Each number is 500 + 50 x the weight over its row's rms, rounded and kept within 0 to 999. Layers, rows and columns count from 0. Numbers have three digits each. The size before them is the row's rms in percent of the matrix's.

# layer 9 attention key, 256x256, rms 0.0722, rows 240-255, columns 160-191
085:492517453600441449549526507546478536478393505431505563563517419420449420515636527527459536495468
084:534445454536502534444565483412523578538441447611473515527437525542510560575498482527499506517463
080:398483503479572506522474451433468466513439465475411501416493475527555515519508559436520470541476
089:432527481524462449451509560502430546481517466476546524468549488491584517500513499523498537483490
087:442536419457421537432458491459438528501424548584495467653465504490518474532482531503454451546526
096:453549535548440487418471536573514559425474503449512446506523537492499510485459470480501456628473
086:504513453485522446479503628415490495491478476475584612500491566553523420445489436518530492472517
087:461523380490516498535488530508415489484450566438500428522445580539467589449535514501456473546412
084:541533546518458460540491507462571468539545482431554443511495621385516482578517471428601454486437
089:513525513497452546487562490570512555486525572583374533405424475530416572515471512536384458561514
081:545584525551517529505447515475505501555535557459473546405504467462484506561489541578539459463420
090:499535509465559531434495443498441449476502444458611412595493518490529443493534523552514424419506
087:523508518466427437457458553546515483517542508544548481539453498473523496448559358532511485438554
084:517528488578491465554438544395573397521612569488533450535475542473592440553542481528552599452470
083:517510611512497562564528466309526483536532435421473431438492493478491466559487537385523513499469
084:532514478558480513471525489499486480470470552498487561456456450562500533524454576441537434465451
# layer 9 attention query, 256x256, rms 0.0716, rows 241-255, columns 160-191
089:452509486551476492446507499565471524456515483417495428517498438492567461577517536497452444357607
083:523476482493519483540475504469496549513498531525568514425484491416529550481469511591476460506527
094:504522522565603469573477467524555474549453532511500544525463510573576480503566576576508536405544
087:558602522530479415590470454488512550563473588541458486460455497455551418557551452539529556493422
096:511456535565509448684518445543477504563536528507461503497550436473493447424582528562444469465466
087:509444560506554526545548504479461433478551425543417448401431538546497572456502600528409555557497
088:492498553468521499511565491608535392485573544473558501542490452439525537559465556315593434465554
087:551505573482560501477501454512509501466393538406476495467466433485497449458471420533519506540462
092:433554512476427501570583511451513531526509506517571543449602428522448380521557502543578508455526
084:468533496437494463512450510523450525433596491451539522445557502534499465461595366404487415504546
092:494478475498522536520516524513384592516485539561477454549507514420489427504447472507534572565455
095:458510557552452550620509502510499404537544531501424528461554353482580433509585571454478491543534
086:498520565564467414480519518502475555509523519500452514377446491428457557477510407498500527578444
083:529469389419477486538448531547530546437465523429482512516521498462481537460425430478518556504539
086:606534506386468448473449542518485494596400418540546482511524476575509453566499528456565445553517
# layer 9 attention value, 256x256, rms 0.0952, rows 192-255, columns 160-191
084:507495501493484477476458530432627539552394503524532485494508669472503536483470536501509530567402
101:400593475551466518528507489486409484418535515518458448612485528549562533464455528520516430402572
099:503505397615513523477494496526434464502476494468419550443433543534489481502518445492491570498432
105:519469442484508403491560474339526506575565461478469480498417523423518468503535494473539464485529
083:433435389569487521468486465396476486461461426488453578512484516511525501374542494485407444544536
093:414521501504396582520487516439480506566428505524522403560551528583384448602517633502490576523430
106:477437511468531518457535514464485452459486455483439535506399584499569429471530566503526460536497
087:516560520479428487505446487567553574614480557468462523444583501420549483506582516479428591491478
103:451520473473518554534516507483484550595372519566534513486510497522362556499530509461545623512392
098:521504472536462384542473512463474543518520429461516456534566529480459465562539455505426569501548
090:466503523596409423552477512467491521449425567509461507472498609515600550517497533489485481477501
093:543485470533559493438541501415462470590514469536440564468456457425536543469431460482522472538559
086:542580448528472570500444499527444475516528497545518552517584430459430541409541444439598522480519
085:534507473401513504542540487526492500479492529473479431487504553470431525601458546502508566484469
091:506458522491393500492547502448525542584517468501445443556519556647526441585482494484470436491563
097:572492504482470539370500498539465496458483574496489542450413500448558477449511471508510446447496
093:452515406544448520515535505511505462539394491464468407539457545565426485622483517444524547550465
103:492448505472476489521501491545508503503433540485460497418413486451517529522514477536556429552478
091:449492496547494531554435476434524501530548479461509549540572516552467440519498429456465516474588
092:423481503537599492455496545430552511570397525542550530444412528453442500508590493490437603490399
100:432439434510457434570533499504385514571450507464465498512511535517444463627473580506562411478450
090:605537616421529648489466492504513515452493495538503551512507448485553540434477555493444534534483
098:418551594472454445502459487463456564516426487500477496517556485378481540494534459470415576526528
092:465464612456525486514544504531585452454427444503509469452422472484594492500540473530540428514556
092:558498390547499468495537509518479483565411514471421517478532521479538613508506568448612528567415
089:473560432554589480501494484522576483578408506482473614433508510480549531485578495485532512444433
097:545483502519527411569496481462506534493471493490500518485407494419469520625479449492428417460531
095:502473537453424584471528487478433553482613456503499396537588545585394558491463502487486418517522
094:545499471496503572469522511498557484521479517512507450518403548496507429525562558548472583509374
093:379411619569482549410511486439559457427386526544473540503446566459563553474497508526486478546594
098:418460389536569467583497483383550506539544491545451571509457444435492475542539547437448541442411
100:540517573397489374481488487530492528555480544450498540466515509371479538520492399511492551502569
091:468522424531521438479514501572436537407460438489437590507538459498546516411510490446519519534514
084:494534475567453544547514515418468508498471473505479566498571457558452459610559493462551545491509
101:484524397521486530524552516422566520511605481500498437602522492557445487467529486532519431513535
092:566499523440514612461447522528574534540445459561565607538494481437467507355552425548491438529555
095:426522525506560517555423488466597519491524574518459504492523481426448528470568408518466592454531
097:528416435539449480484502499467564570557468505520461418521486582535538478541505511512465458523476
096:618516536463617537498498507485630494485443558565523531584427536512519569536521530495530593438380
096:555481524541496461505511503586439503505476596460462513478482492475561610540495492505449488476460
092:506627514458490432583499499572518503475517439459515472476514452427533502486528506465498507472416
097:487508485571563441514528521486421456507597446512535452526510494467544544472478543436542516395472
102:362590491526521396506480491485362519536496504481506442450498488428525444485550558455498464532487
093:421437531531539438476483515469510441571428498485503584459441515446401540539546430485444597510494
082:448491408575407533476552483363484472530504534481428469561479588517433519576484595529523491507497
090:490463426540453570474530478410533496602459507475473520506554536592458475535543518498478531542483
091:525507517568481546527458518432576528442467484520530476603527567563410518508492551467473579504527
097:421393453515596447469508510555557406434523431502484563470432483472524538431473488492568464578589
102:567486528450502491396554502476421470432527554519530498505496604399601551475391532461542479527504
100:535470509538423547399524517536417458531451511512466496461514483619489508444507472523508449559561
088:451466475502490464588547485568508501560486491476456474523489447552480451616403531448532475539612
099:608486464548421500458489491428577589506407501512511484544525614517489512489508532550471521529516
102:400513552600381551499477504555496473490350514475467539459529367620467398485509548461448561561522
100:417483578444534494525446480494463451401517569524544512458518463511426428519465524472455531496546
085:479475476458465506523520488467444514511527536506520482505538537571439534604505498494467480511548
105:453542507463465568475494490416461536538460499503441507509625443537503498465533528498485485515549
089:430515504469466500551510533493450515524509493500517368500532454543433500460481537516484457495438
102:462566495419505583516569528486495481451607491535526509512591433524482490437513447496475485459632
096:505404474503516554526521496497500562487485420547514524555355523466518538502446551501442549512451
094:550529438469495552503517518515458450534454425532514483454559476504450512438485511472528592563462
093:510529483477512464471492505483501524475522481454460468507489418536489443410512447511444450475542
101:496515471481475446495539483532397463443518604476566457549499574510453556523493473546423586445499
093:471529514468593537514544511516525479455489439482603461458578485529476327587487463466551612451514
092:479448488426495592454463475489630494481504501522532495519506527559461491474515473461513539469466
# layer 9 attention output (transposed), 256x256, rms 0.0978, rows 192-255, columns 160-191
074:525463386481538515471511669533483452558433507463468494474542511460516569514484507467449560579449
100:528482547561507590477562573553471534510503505531459511511447507499452441505461569522548537459533
096:485527410510469417512518372425515577472503428414441419523491578510471498464478435498484514476573
102:538473479602505357522408344426495506512574437506515542574442533417485472464473504597534492472544
083:567490565470489463508467495537448542483557473522491537496528438462447475474425470606510474473537
089:480437529469552572449532557494473523513444525450547482434546497510449491507398603391472564555416
103:503484425545469438475527461492455454545490424524538541500455529391481551524511507539583497493497
089:468505554481442530485421575557513491522506495487469432513550532482482500473461502516449553447499
106:485505440482591577553517472494451487514521579566535527475554448424439595433468544451477536499454
095:473423593468486448444427534564543556537536548410408467485449555576458447563487499475480438485521
093:586530464470440520480571690564419476499509457466511457484564485447468473523461545557499478461471
094:573551458515575502544513470385521544464544409494491559467517582539414468409413497538552479482579
089:587519512527481515492540593480514515595530524553498525510590458411438529455490492564496554533497
087:403497441512548543508485434531453473437482465383520440504517583542568491532492534491523556486434
092:445528399489490521456501481538504568464508441447458492452463542521500365564480591443491451553487
094:471508536464452452545582496464517522476449537517448468543513418450495502482558478518473468476528
091:605433442556553659465569467525419459536466433523497506500490482448472489448430527440549543451411
097:479505494479589508525570697527511495550441571461428460495499425452558545495491507503559416535525
092:495487512553461441487458463424542550468632469458503485554566594517412428510447481441542451437550
086:483539482462542492564436547516480481445432505566467535542484503498448614448468470510458567425520
098:351487379457525559469533431435490490513521446465548438561468594530501510514434490475526407534543
095:545532574448484442562422486484502448510496489439534510420557405371503626486537509494404556541497
093:426516533386477514494467475473514414452459464458434475471448520513569459491474463456473524481520
093:635508529571505498459520496611500379507500493553561594457425390396522492434539441529509495523504
095:561526395464586495554567621556450531560490473501560447525555497480499596503471531469540504450409
091:593504487511540473503488493502477449529572514557518526499527414455464508417542460560458526436493
095:482553549552498448521489472558549531451471444476483435529460563558504471560468447506535426484513
093:417456494542488490472452412509458615532500474477499553497598438567397443491496539413487535470390
094:552422508553540527414445319586470472508519509509505461443459433410518520428578519466423640496464
096:537516488452481488483581571551467471490398523533501539479505505372453504563429484516530482450528
096:516476518581466486529467484502506445488588408589481502545441514455447520472470439557451482401433
096:408447546453512459509400464554567459490432487445377464564459639436566499493504462478504480523550
087:513528547485469560493553523486492439565522556593494584487416470565488485443518496516550487403492
082:543531556423588507447539590487508506512505504466549513470541400508437471533402512507497480446498
102:469563432548453582477468388428429532557517460538558576486420481569467449573552531537464480435542
089:590577482496428518573452456436472515518466525531457647462585446431478547477527469598495539453585
093:579428499481545513471508505562470441460554548542542490498539491370517446423506504556443586488478
098:502543394539483565477457480406499560483434452447413461600538581593482442545388506461547456486513
096:473535446522523507512495534561489470483449502549506514512484457414531633455555502481467593493501
096:537517515546544555520528562542464543517482529512445458592513548541489485366424507571525485466557
090:477515536577478506506417410504504437533497393551463481519376494527529485468606430487452549478436
096:526483443573479435451526508469512477536596438579571492637527515430468577429539485529517587561428
096:453467618523497470524492578563517441490483498498536408536508530499483482550488536530514456506366
096:498458551490532488541483608506495512435494509519548555572527632469448469489429458491514528433544
083:476440452497608562404535466549469538553554495431488459469455476497438443529432498491499437508457
092:557453456478526474408457501520453532521526474444494450551607501397465471500419579550469441514473
085:561470520544496487446460704596468504431487517497506491506596539422486507563487539485470543431495
090:547518460511550462549552562473519545548465505519549574513463568472544532582505457503618407513579
107:577499557529455363489567492581464467545557475511527480445519510485455583443457503548529525515471
098:540599456483511583461638497498457535533384487507512526459576483514415495496460538479513454520503
080:546482539575481565468489406525479505480582439534479463454427571577562452451463488426526444530491
095:478557453455465473483468597482508581488448481378478457469594515483461451560525506461401479479546
097:440492527392436540480560409495508512437549528484479437444456491537531414471455570442478447526523
103:484394654459455467552403511560480468418503559552496517482491503515458484508468523475481527439492
084:384441547534430499506429439520488582478475537398449482463499536546505514601542546391550452530466
106:430513517403520513505499432507499469479562510446578514446540486460452459519514550522483469465497
078:417461526491544582429474637475523499450449512506530509539560550551563472500542557462493523535495
102:471573626435491537495554432445515499496443574528559598416524453563459528591567521533432486530551
094:427477432458514543430466302504474553536560551577431532450447465491482557416447497504486548485543
098:562457418473526446554512451451483479518502477478587429452572515461505514535502507468526572562431
098:415538487458400488541448505406565496500491503508514527506444529542520375573553521554538510441598
101:397479538542521472456464483522479574465515583478489497556514537511496536506515583559536472482492
090:527496560557510435433543428491510388480478489585601467454506459548470468556572517437530488496428
091:648474480528466436497471389449489451495541501446502492469525492382474494461466512517440560528472
# layer 9 MLP gate, 704x256, rms 0.0873, rows 0-83, columns 160-191
095:548510574497488498482461582423480429490468510506489514529554476476506529657548564537384521467476
104:558474473586468512529534590465507554519568451571518506622487508516455542546459514469430501438525
098:526412609489520510562298521452513492503506449481519449534469436426426496513507546534437542539482
098:404504473635482522577511562449503507564483523447526450654506554571427515458430531478470439428560
101:454501547537526514480454545514462493556510519486505492461545441497454488454542506357479479457481
093:489523518426509527537589529467471404503496574558536567486525482525542433543455459583524423537539
106:555509522495543535522546567549541510516552538458479447528563513450469502516410541381511490434475
098:513472528548514526515483566481465459512548562566530441476517447551532554577562505450604476565490
098:457481458547457502511525533415581489472460499468390616506528470472532458546600480463417491537505
104:477512467477553448499376544473539513519501473534547507476480571425468511568496483543506434456549
115:517454521465452506531456601474490448568546563498535509480424525564427464540471460436403436514471
098:418484438573443565530441547512514449537539559474431510539480518500536535506422543428473501529434
107:558525552555584482540493546481520489548529552435520445571406480456490581440560508451462481491551
101:624467539598528508487489563481471523469475528436538444445542433486413441552467434553484444509513
098:449518640417500515461435515428555533479517508494485602452469528463524583550491571455547461531487
107:452518473435490583527427582447581511534541588459531443543562481469461564486526509540520593417489
101:464511437524553582589506530483489449478488479480453540574478492552463513582505495553497551545535
091:472465543503444498475541548455483464478584468504437469632470518512541442515485545519517432492506
094:620540488495590456563460561382500484503501481490575416522405531488518466570526411422444475445565
099:550549525488472552383520507489507468474525511410533498537509538428509387460447437463507561425441
096:500533447474537445513447555469506480458496500448432545523608564527394505552503505506540488396516
103:487546503528464529515510515503446496516480509457541427534561544459479486451473510422529523362472
101:490441473471451571563431510469510605432511463515528559538499460559505534548567453440434476491508
098:541532508459506463527502546556516486522513556451504540478542526510495548414569512528549533500485
105:482364455486440551561441547485557494424519569564503455505467559511447457439513538495430498494514
101:572477537467574461606529556495554535557548510489556481591473520497477497446553472505446534424513
101:497482468469492521533469534386542538502537451562579485472447489515534477464495550451464518506602
105:521460529431451509546471531537546439425588518564522490409531526514433418596523600443586609454474
100:467442501410596464380502529497508477565522629511548511496489451477531526542543444461465455553602
105:514511495503546544516554614512535507541500569388483523597518584482455522486542518500533572480501
102:519499558531463593532528533631553370421511438515516398522487442460460460545573447493499516485431
109:520446510520460635517448610593460438472455506529550462552560537524435437514496510495425567502483
106:556500535528526508529469593442573579470541485422496548493479575468438483513553484442456559437563
105:456388476469515430480563571485492485493543495522567447568483595500450481541526549527524463548452
099:459420612436513498474554529470483393466498594498438453518472490520518387559514518441496447510516
100:530420491573464525509412542540479551474504500445430495499491546499539474521545534399496522543516
099:371501578545410513442533569472505404521542492529504515542425513546535462518490458418548528487601
099:462677435473480580494456525509581553535480512483502475509528447535499479484532576521413529426442
102:499467531572487552512499589534443436489404576496469450525520519491478459491544580516507586568585
089:514407545464421593439557487482405506456538589388451455449482574479408534470498546453463559481514
102:494474431454513457573439532456523504535498435500501484509510580419554498522516465461618473377523
099:495538545465522538481470511554480467459605516415479459540427503512525584522514438584441595508446
098:475552530567551440516439562550502451419525565441514493543430474459506552480501469430455405453593
098:535523499473568506575431583507554522509483553433468554536495544446465506460528492453501446510417
098:539461496488508514527502575573520527500508384568555496646509548506536567572589502497453592499482
103:516534481578504514526444505466473519524502549457588468668561517497460454430524543524461563417515
098:519577524480433515477484548529451484450495477524391440544432544538538535482509500497479462422452
097:536486479423443463494491541531615521479502594478569569548500516528524434499523436534505571492513
102:435461518517554476504469541495476510484514451499511537557511529515518471503488453410537530492578
099:510591412451517554596521512437449561585510527520597521506516512540505528540446445450481502478494
097:392470444457491495448477537512458463439541494497566491508564561518454508460526562450472532523463
101:447471482522518542464486544622536550516442496520576531441479527455437442515467547495513442502534
099:542435507492425535562462522503498513452466559450421560461564464455512483553558514448472484555464
103:464560600504542559473499591469505432485468596525530530597494560476574560495491504469556444512487
097:461459487451489526540450535448449456543523527412509459540448440472435483614601426452550487538441
102:477502520490478505539492536479485466431590593527461538563551558498498625581567516445513473396500
106:511463567507498545441472558526443514407488502455356469514483498484510522499494442499448509505501
094:537479526397576483572503564524557497545553480486473552565528495469459577477486513460472569507475
094:459550571507499463498436534528539553457541516555538536485522442446472505497572482599429470475563
101:466480586493445584473507530508503569507547520521459606566442501484498483571522482553504473494489
101:577414443629542546456455537513580360355471568489476563467494473627532438538558472594544563463492
105:518545549474631561430425538500572490535487586532536486517379566551612490499540482559417530521574
099:422467557410543471487411494585519453453459537538544416525503472506613477466514550443540512587451
096:582460514479465516475424529481582607463613456456548557454497424491468434545470351425483471501454
099:501490503478558458503485564503480471442551537565525579580477537530516454537532483510589550384458
099:559472541508489437532546516456506528489514503492485527597492514604431490475474470428515481502540
097:536536508546530509418489513573518425461532525469473486497553562438493508405578499528473484500550
108:493452509563513560493432516486491511593553625440605484484497435504497479580481521453524506461599
106:531475495518438619500453599438512432559554527506529541483518492517475455535485577493499508513478
103:517450523551442533527473559546613469508498524561562513461490444514422434532482524497432587473455
100:555496457505523512526544544506587584493516499424508496501534509430447509475528480459456500494502
098:561521537415483462526477516472405439509508431399511479535499572502546484418451420501459469582533
103:539384510474549531500451594479462507465552467526555418608448520471532594486464392513452519525502
105:445469498500440566530463509458585472521511578503437547516413466448502408603580380510538479575436
097:441523557373509489540519512549529470461457531442411473563515543591605488532513542484451472452537
099:534403529450550468530495543481567441435458488443463560468509489470524418539444550522496472526552
100:503520421544474381624472522483535558502514522518539462560534471513437500548468496549549386451528
109:565525509559510541531510605494402408484440480482519479540478483511491524489546474477530486496430
106:470403541594573469457427596557561573555538512449479537498590552389527411469450446468546497572501
095:543479528535573494474559548513512475598520493417522453499501593483542403420487416585456567463481
105:480461433400515480434535601514494420494522507434497486490561560454491473484528454389544543494504
096:490548564506408541535402559547554527494463488492525503656517445466533489512542508435512520511456
101:452506513480482460536535526436483478572462477449409470485402465549417524380505560532447444585494
101:509494447450387477486479519446425464547482589543470446448557472540440572481591449480520491506511
# layer 9 MLP up, 704x256, rms 0.0919, rows 0-83, columns 160-191
092:470546513426423486526550472474601569457407516490555427511473446441566386487478445476454458410557
108:501502490529448481588489497453488529430397526479523494495551500472496524511445519667657588453509
094:522478497543410505476467480427475545494474445590496470539553390523475472577550432536474497569508
101:487505516498554435513472484518519437462598476493545523504465529469481571453465547414604477500545
101:469537439537508562501443481589554517522432532474466562499585485432508489571496521552419499449558
093:531570553471511463522469505468438460451480513424539475455462557510480503519494562565516439510427
110:499543496545541547493521506462578522436579500500511497515523558470527457449500496554475419453601
096:541532476404452517455551497404490464485472534523427559596416544544448484477421509520494415444448
096:553407511430460445530475576547498535524535465484464514618489525547453546521455475505388556511511
110:487440458431509477429472476494501565499320470443495534449499530513478515497483409485531500513422
121:494468477494570376553553472500464557459483532451494452462478578547530557373517437569506564565449
106:463403572432478543465489503552586447405525514376485450512542398546431501503553429507420496492524
107:491557437484483516610468463483490441600495456609512530509572405457500501448461460498471466458536
125:465500462580505482505457495417501499425485463529475469509388497576459503517495421442511477551413
094:529578508476496550515465521562470422487485566476445479560549449452454462533476488579523539467501
110:485507544481471580569548515474532463457477548465426496451497518369564515475477502496544626435430
101:491511574468487594522524488524427416496422554538442486455541551530565408587463525503505498501515
083:525651577423456482533484508486482420557454500569639472519536448626526541599589533549530580518504
092:517601538563519421513510542465413414538545518493583471484412467497420434525567506557493475480472
103:607426475489509544536523530414566551513502521523522520464505503609485491519471557502500438551522
097:475541405510522464461540461443579555520540493566492518397582635474476455562541478435511546507556
102:543489478460540497446434488576484511618438444378452503502457474557508458411588508510471469535443
097:503438489415565399497496496480473495529457463517473534415549494499561507525418547510516517461550
103:471497495479483451548563456439449529465460494522553434615480503552515611553424448539464504465513
105:550565441512475564487578510646535525392464531458467484429546553486455501560486532518458523504472
103:578437448511553437493444483516509464522431514514557518555484424490463528394503500471529541512553
106:410355492509447498542412513475494485611539573518560542519536457500529542644458447624481467517507
103:539553571497441543513441489477406503436477551511542467439499518502490514542617478519462343559470
096:511474542499518639483409480503492535375497418428494490535409511481507541534624580466511492468583
106:465392418487513414493538427534489499489480463516542505420526447526452456558547615483413530500441
104:640600413517552559517523546442471466444551419480470523534415472501459511478580487448449494577561
124:510455546471502488577487546523474509445553427590485518498455589465520522505503539568445575519428
104:510517451486516478471472519515495424510512434454510576445518487505488573520488514451488414489553
100:477534506486510524603491501497491492535476513519531513512444494536576564543574467536475562487433
097:492480539401439548519579530554533540534502556483510533408589479509504461492487511481500486415513
102:461496507503514483453485457491566487483512443546522520495424477481508591519577460512538499442520
098:500474548444393511481510520496467583543394511514501491518546498438480553467474555451529474561553
096:481493517474454505497465514513493466564508443489564493477518569498455474487568567464451500500416
108:515440446563485542493517519545563519581511510466495393580559458416526415493555540449396559543536
088:531542486481468476521428522530483464557476562563575635413513517458460501402517521420458505490563
099:537512563515543468424512519508474441520570446489518457565431544432509511467514528456473565480474
100:483421554489459510448528514556511507477596507505573520517506442476517438473474497469576566511514
100:517603468510480519509562527419525523470568525508378508529475608534496537576502458459593407390494
098:579494528524489455461494512446539391537522405481506440568462526525398514539515550426531588475500
097:525467482476516501412460475451499440461546477478510492457475488428472403499544483523546516517507
104:419480411551490482543510507501562498465523504567565444520534513507469518508559513550467523455539
099:441446443533601478550453499602460474477469498531508540529496420577424498601459490518675459515537
098:536542630555484571478508540465425555457483407511455360508522455464519533603450543513402470529502
099:520509472567496467526628461461593490375430591446448492464580558443531471544594552533511658468484
090:622602546478483479406545476498449530521500425513465555473487541529469458566491447442449524561467
096:486514442489456498425508526529450475477512544446462462545521504505493473487502514413467560480457
102:479525498413448513482509498496416436481540526386508475502430394454521472568495482441562467572473
101:564459485387527586514549503522470553494431467477527523533526494456438482439492423504502534490484
105:559521489446526549509518522492508424528540503519431582525430430503589488527500500455530531523449
096:538522493421490444528536497578526411501497483562561466482537469440578544620576425516566571449531
101:561541537547592467521563518376590471517519460531472468505572578512547535533576443424561487407554
106:520428534424482474403444495568512485503488585403451471378466523399557571525500485558448468607592
098:521457432539451567517537532541560553473539452493461483414566420433460427469495453566517521505561
088:533528468502496532503476498533477544517411487505468441553462554464492454404541489510466595463424
101:435550467461536375532480519545540529452521438526478468615394450350483552521500506398478460433511
101:495476529492376454507424486478493633532501463473447531420536455432513554537457461623429486486514
099:511559523525513549436510482466512475553467529535523551562520493539412459547445585536482471550496
099:440519487516528487570494463588464446480436503459475508493384548405521613461450526522478464439536
100:438498415572516496535455497562431520483426457467542553485537440552455526524495455567468487554420
095:473406463508513381535519509493609438527549445525471532467479492460496494465485527477542505528504
107:521468521423538457510549511478630471490491482517487483572576535445493420469516411546547483529499
092:482494472543518513611540525466508563503440503615474533579606430446507504521467442535519481472592
113:553346463487416565456513509488471534507442498495479536434534531608524510493490443529491495458547
105:486413453512456463487528466583521453529547506496504482416452491515543449531494488576482411496460
103:411473529397517516387520525484517466542556491551515468458513507449535491507515498529527611496512
102:529545388456468463576530480450550497514548414535421502482516466480489537511501525458464455518482
096:529442544481464531492529551575577540549431470532506532395602532491619567481395585328493542529501
105:444441452572564513460527539515441533583492573476468482503479501495566522444487531441474613513478
104:520514507508567460524468497508412551497499479463415542545508523512456509519504503468501539577533
094:456468459530482456475508528517422417507362603465484511449499490565514500539500545515505448592456
102:537511418587573523475461490536529498518567570437400416538467460583424435523524445530536534473510
096:429515502442466485525480509508551490517482535465515582540506461467503420495520568537538574452457
112:555541619551531558463530523434537503521526453567577491474494466572546580471484397580468474612519
105:550564414541555431486502485491487450454508453507404470520448454450549528476432444514584508537532
095:476546502517504550570511475595488488514528543518533394543410480479546488571515552437494585392468
107:501522530477476585503463484499480461467465513432495506484521524492424460507491452525516596548449
092:657548597490567617465452504595578453534510538478570476472545426390471582507465458462463517568463
100:431445542510540532499491515457527537492526411444521482539529503489538441523548402607481492463518
098:448455507538593579487478527509504434572474475415587466488376567495597499514478486505505439486500
# layer 9 MLP down (transposed), 704x256, rms 0.0864, rows 0-83, columns 160-191
095:489417463452494509507584593502457525562475507583508552492533514526491553518524542568498464443495
107:430463647548553495455493575485439544418518498446503537425500498459467472485486524487547530518458
093:521531475377481461513484406546437477506503484437485434540505526522482521498459543417553413470445
103:595454505475439442445506496476522559572458455452483462445499506458598476507479443483492577501440
097:492482513507538545579520365518535495443562532526497528527453605510519468504520584534482549499586
095:472407531468504535585506589563509495452486484500544492444545462515555481524484448523461528586566
113:466515532577417518517418479507435625611470559497495599470519503497443510541492516489544572520548
096:536476611580554472451516484487535464441608545476428497449485471501559440486565479479487454582538
099:474499474518450460447472700498473461423505401521508522547500455486567546475476533523411500418536
099:455603420473437430530501234550512495497499512582512494518406498451522463552492461517542529382526
114:521452503520491479459551459574494553567559523550547510437358614501427449530453499465497479591584
100:480499496522517504563381515520535575502527499446595567529465447500456473502437574496507538481504
109:468524500592507480591489387516484435576475632581426542538475553502487452531490449466501475496517
109:502574492597471466460476549418505617471430439389436477494484549438405465496386497494535527589483
101:472474543533532553513604508495505441503473479463514465539595574510494544484494571557534552519496
109:537469519531480509501481555473486524502536509490507416474500400501560563508545468495519503519528
102:501543516484534472525461442555483588567432551466476593518534511488486507489574457492499457438532
088:536446433571529528520542374473480550534556536487483445498466492467534509428490445485624443544507
094:532453594490423491528518563536465463535514598472456617506522532531504531556467575493560454565435
096:489434579571537549439535599502438468412410568519573424427414529453460473444432443539524572526533
098:403503492561497466557484420530508574603416412505486518516523553532424574472484502526486627562545
100:511497486442492513450506456368534641535540547474531497480553483464474440444483451493556459459540
097:542603526541495508566528543481487547453445531529446599513529525465434552485566480535478489520441
101:484504539501463446578456676561538505509541471514550491538530438460476473502511504491443459517507
104:522603485558487414506456563552483466503528474504503527497423573500494462493554451431513510537507
103:474561479431502523408551468537462463449550497465429442471474475592494579463492504500449438436553
105:428583542467584449509499379477547495555487478528548523473555558551493521546511484443494607463463
100:477426431493534479528567438496531506475449500582525507587447539555489498522474574419497475452463
098:605447527461551465459452515544471615478466434514490524449540517462510440468476497441511491540489
108:492487485496524486507525598458465466525552599557412481460505590495495540533503471597413536534532
101:494470478490523467487562592424385484544416545531424485508536542466519499470467406466637489411476
119:531468530560568471569592521488432375580557485516419515464485596525502416518595448555596519463484
105:431526385536527449444479522481447553526587508452462537563559533462428589476571492411582477495455
101:506423446561499515470564562451481541448485480480466524511562466506448495484481492503529501519576
097:573501482611479565476463479615436480513554457468456428583511505484536540504521363559563478487485
100:548516528523440468477570604504455457522468546527460422484432613489495501472412514582485546548517
102:551490476532531475522523611471548515461544510477423564517435499531526589505522564464492514522578
096:532455474554580500496511550481549473523447520506552471424506526532572498557482498534550480417438
107:525581525437506482551473496536533506457524505570458532509456489581466435528464566486510451516530
088:497522423503450663523536418516512461426501543496519509549468501557434486457497476571545479485390
102:535553586518492591472536405509574499492576507570465465474506511491587469522488548482484454563482
100:569462528460537502390505489472466465390490535516434542511537499430507476506480546484413481463521
101:531481551481523396456529440506496454533550488447563465504487543552454518516559430510484453431429
103:479537531554436409528546471469467450558554485361439525485516501558493517496517556433603478625539
097:539467489534551590475496379508496405564510539487471536514571455472563539477443530480557416578489
106:447512449434573452446469456446476581513466463573476580406467497552474519452469481543466389498517
101:558495561487515501462533530482493518510382543594480531376485385479617484492465520512508541517499
096:500455522433560490448494600550471467430532521451519444485473504475499425490456429500432533567585
099:430502402435517512518496474568413517493524403428398535456532493481431526516495531540558365610428
090:423474469471592438531442051501544460478540514556444427554511498437547532489497490529521499450505
094:538525521522489412592497387500543419512587490429544486428552443559527555528540539556477554464596
098:434486473514476559493461603489543409544523536383427436422456521489473541475559463512431524513366
101:514450429428456540495486532429364492501490558564557543450482493532536502631560471444499535550487
105:465645514445476409501450479459460496572433549502491532430557595508419475485499425487501563569539
095:468491483532508468463528461599517529624463525426426460529485512491525498417538552503479464509466
100:546496488474440531409481458477487494418473574465428478514616505503472577453497451505542589521440
105:489472417561519432540552463559580499556547504490460634612527542633450557523521498497509566499521
098:461475407474414546497568390451500445479557496486494466542425551491333484464438495478612417547490
093:621533484548463534555548573507580491496474455445483534546475492549464423479464456530501419549470
104:551416515445592568491537525374440503468502454451481556462517489537514341506456425496554452535435
099:480613460515478473472472424554518455477514475520484468569577392474493562486476479472531562470519
101:461498515513436500433428383510506517549507473505592492421509560528504513564527450450542560536550
093:582530447520464430449587646437393430504499501431464499468460454581419471449519513517441450430598
101:487528483539514417471426366526507621474567511520434494470547550471477492506553534516510519486460
098:614545539527457587570493466413432573507412518479492450422501472485384414483446420620432488485568
093:505490490477492527606541425437508499470476434519481563473532364446463538486545470599658441508526
094:534563436522474509464475548503474646490532576428482486474500586445534533468577491478489539468394
117:516462488425522343587422583560415572556483501462529605625492532640467501481380482483566436477481
108:410470519478498612508429491488405496428448505508411481572513511460495505415491492498560596461430
105:553447433488375610494606552544559450495508491503521582423485464576462530426541484536407422452504
096:459482412525480526501493485639583490496506479527410526514536590489507515497481542460526477537575
095:600503479472514528561420614547543546376572475543508483614608463472468494553549577526484594523521
105:653550499482429506448607514518506435402524560480519452528506464526465513510442490520569504479613
106:522396546364469508439535590560571565458511479499516446591428532530473504550464513458492536545521
097:497504526614479417500522568429543520524571528500426467568526431513430513494488476422469539570510
102:482534488450461428546472468524522496377461500536490492447552524563456428577468613543478447564520
100:488435520488506567558463414455531566483450455446436451522466498398527527476514525518561432550494
111:501447531537463569480506673438391531507490523567453453528425472566495473488522535437517501506534
106:454510538522466486558505512472501523493489403606579579562485563542511453490483465446559467520553
097:471528442461461504504498515496524504484702587443522467478512394533570434462474501436521503576490
111:517536506404613475600528475437515556481513490575508548464478592520407562436530509483463500515408
093:491468497466475473507531615542565492503578528492505516517504537478534489586482503585525412491555
100:539465458555580506520516389488613576550428565505366505530527549520439616526531460452550584458468
097:511474474436493501526485705471530459397460478420483481594594478527513455490581555504477549480490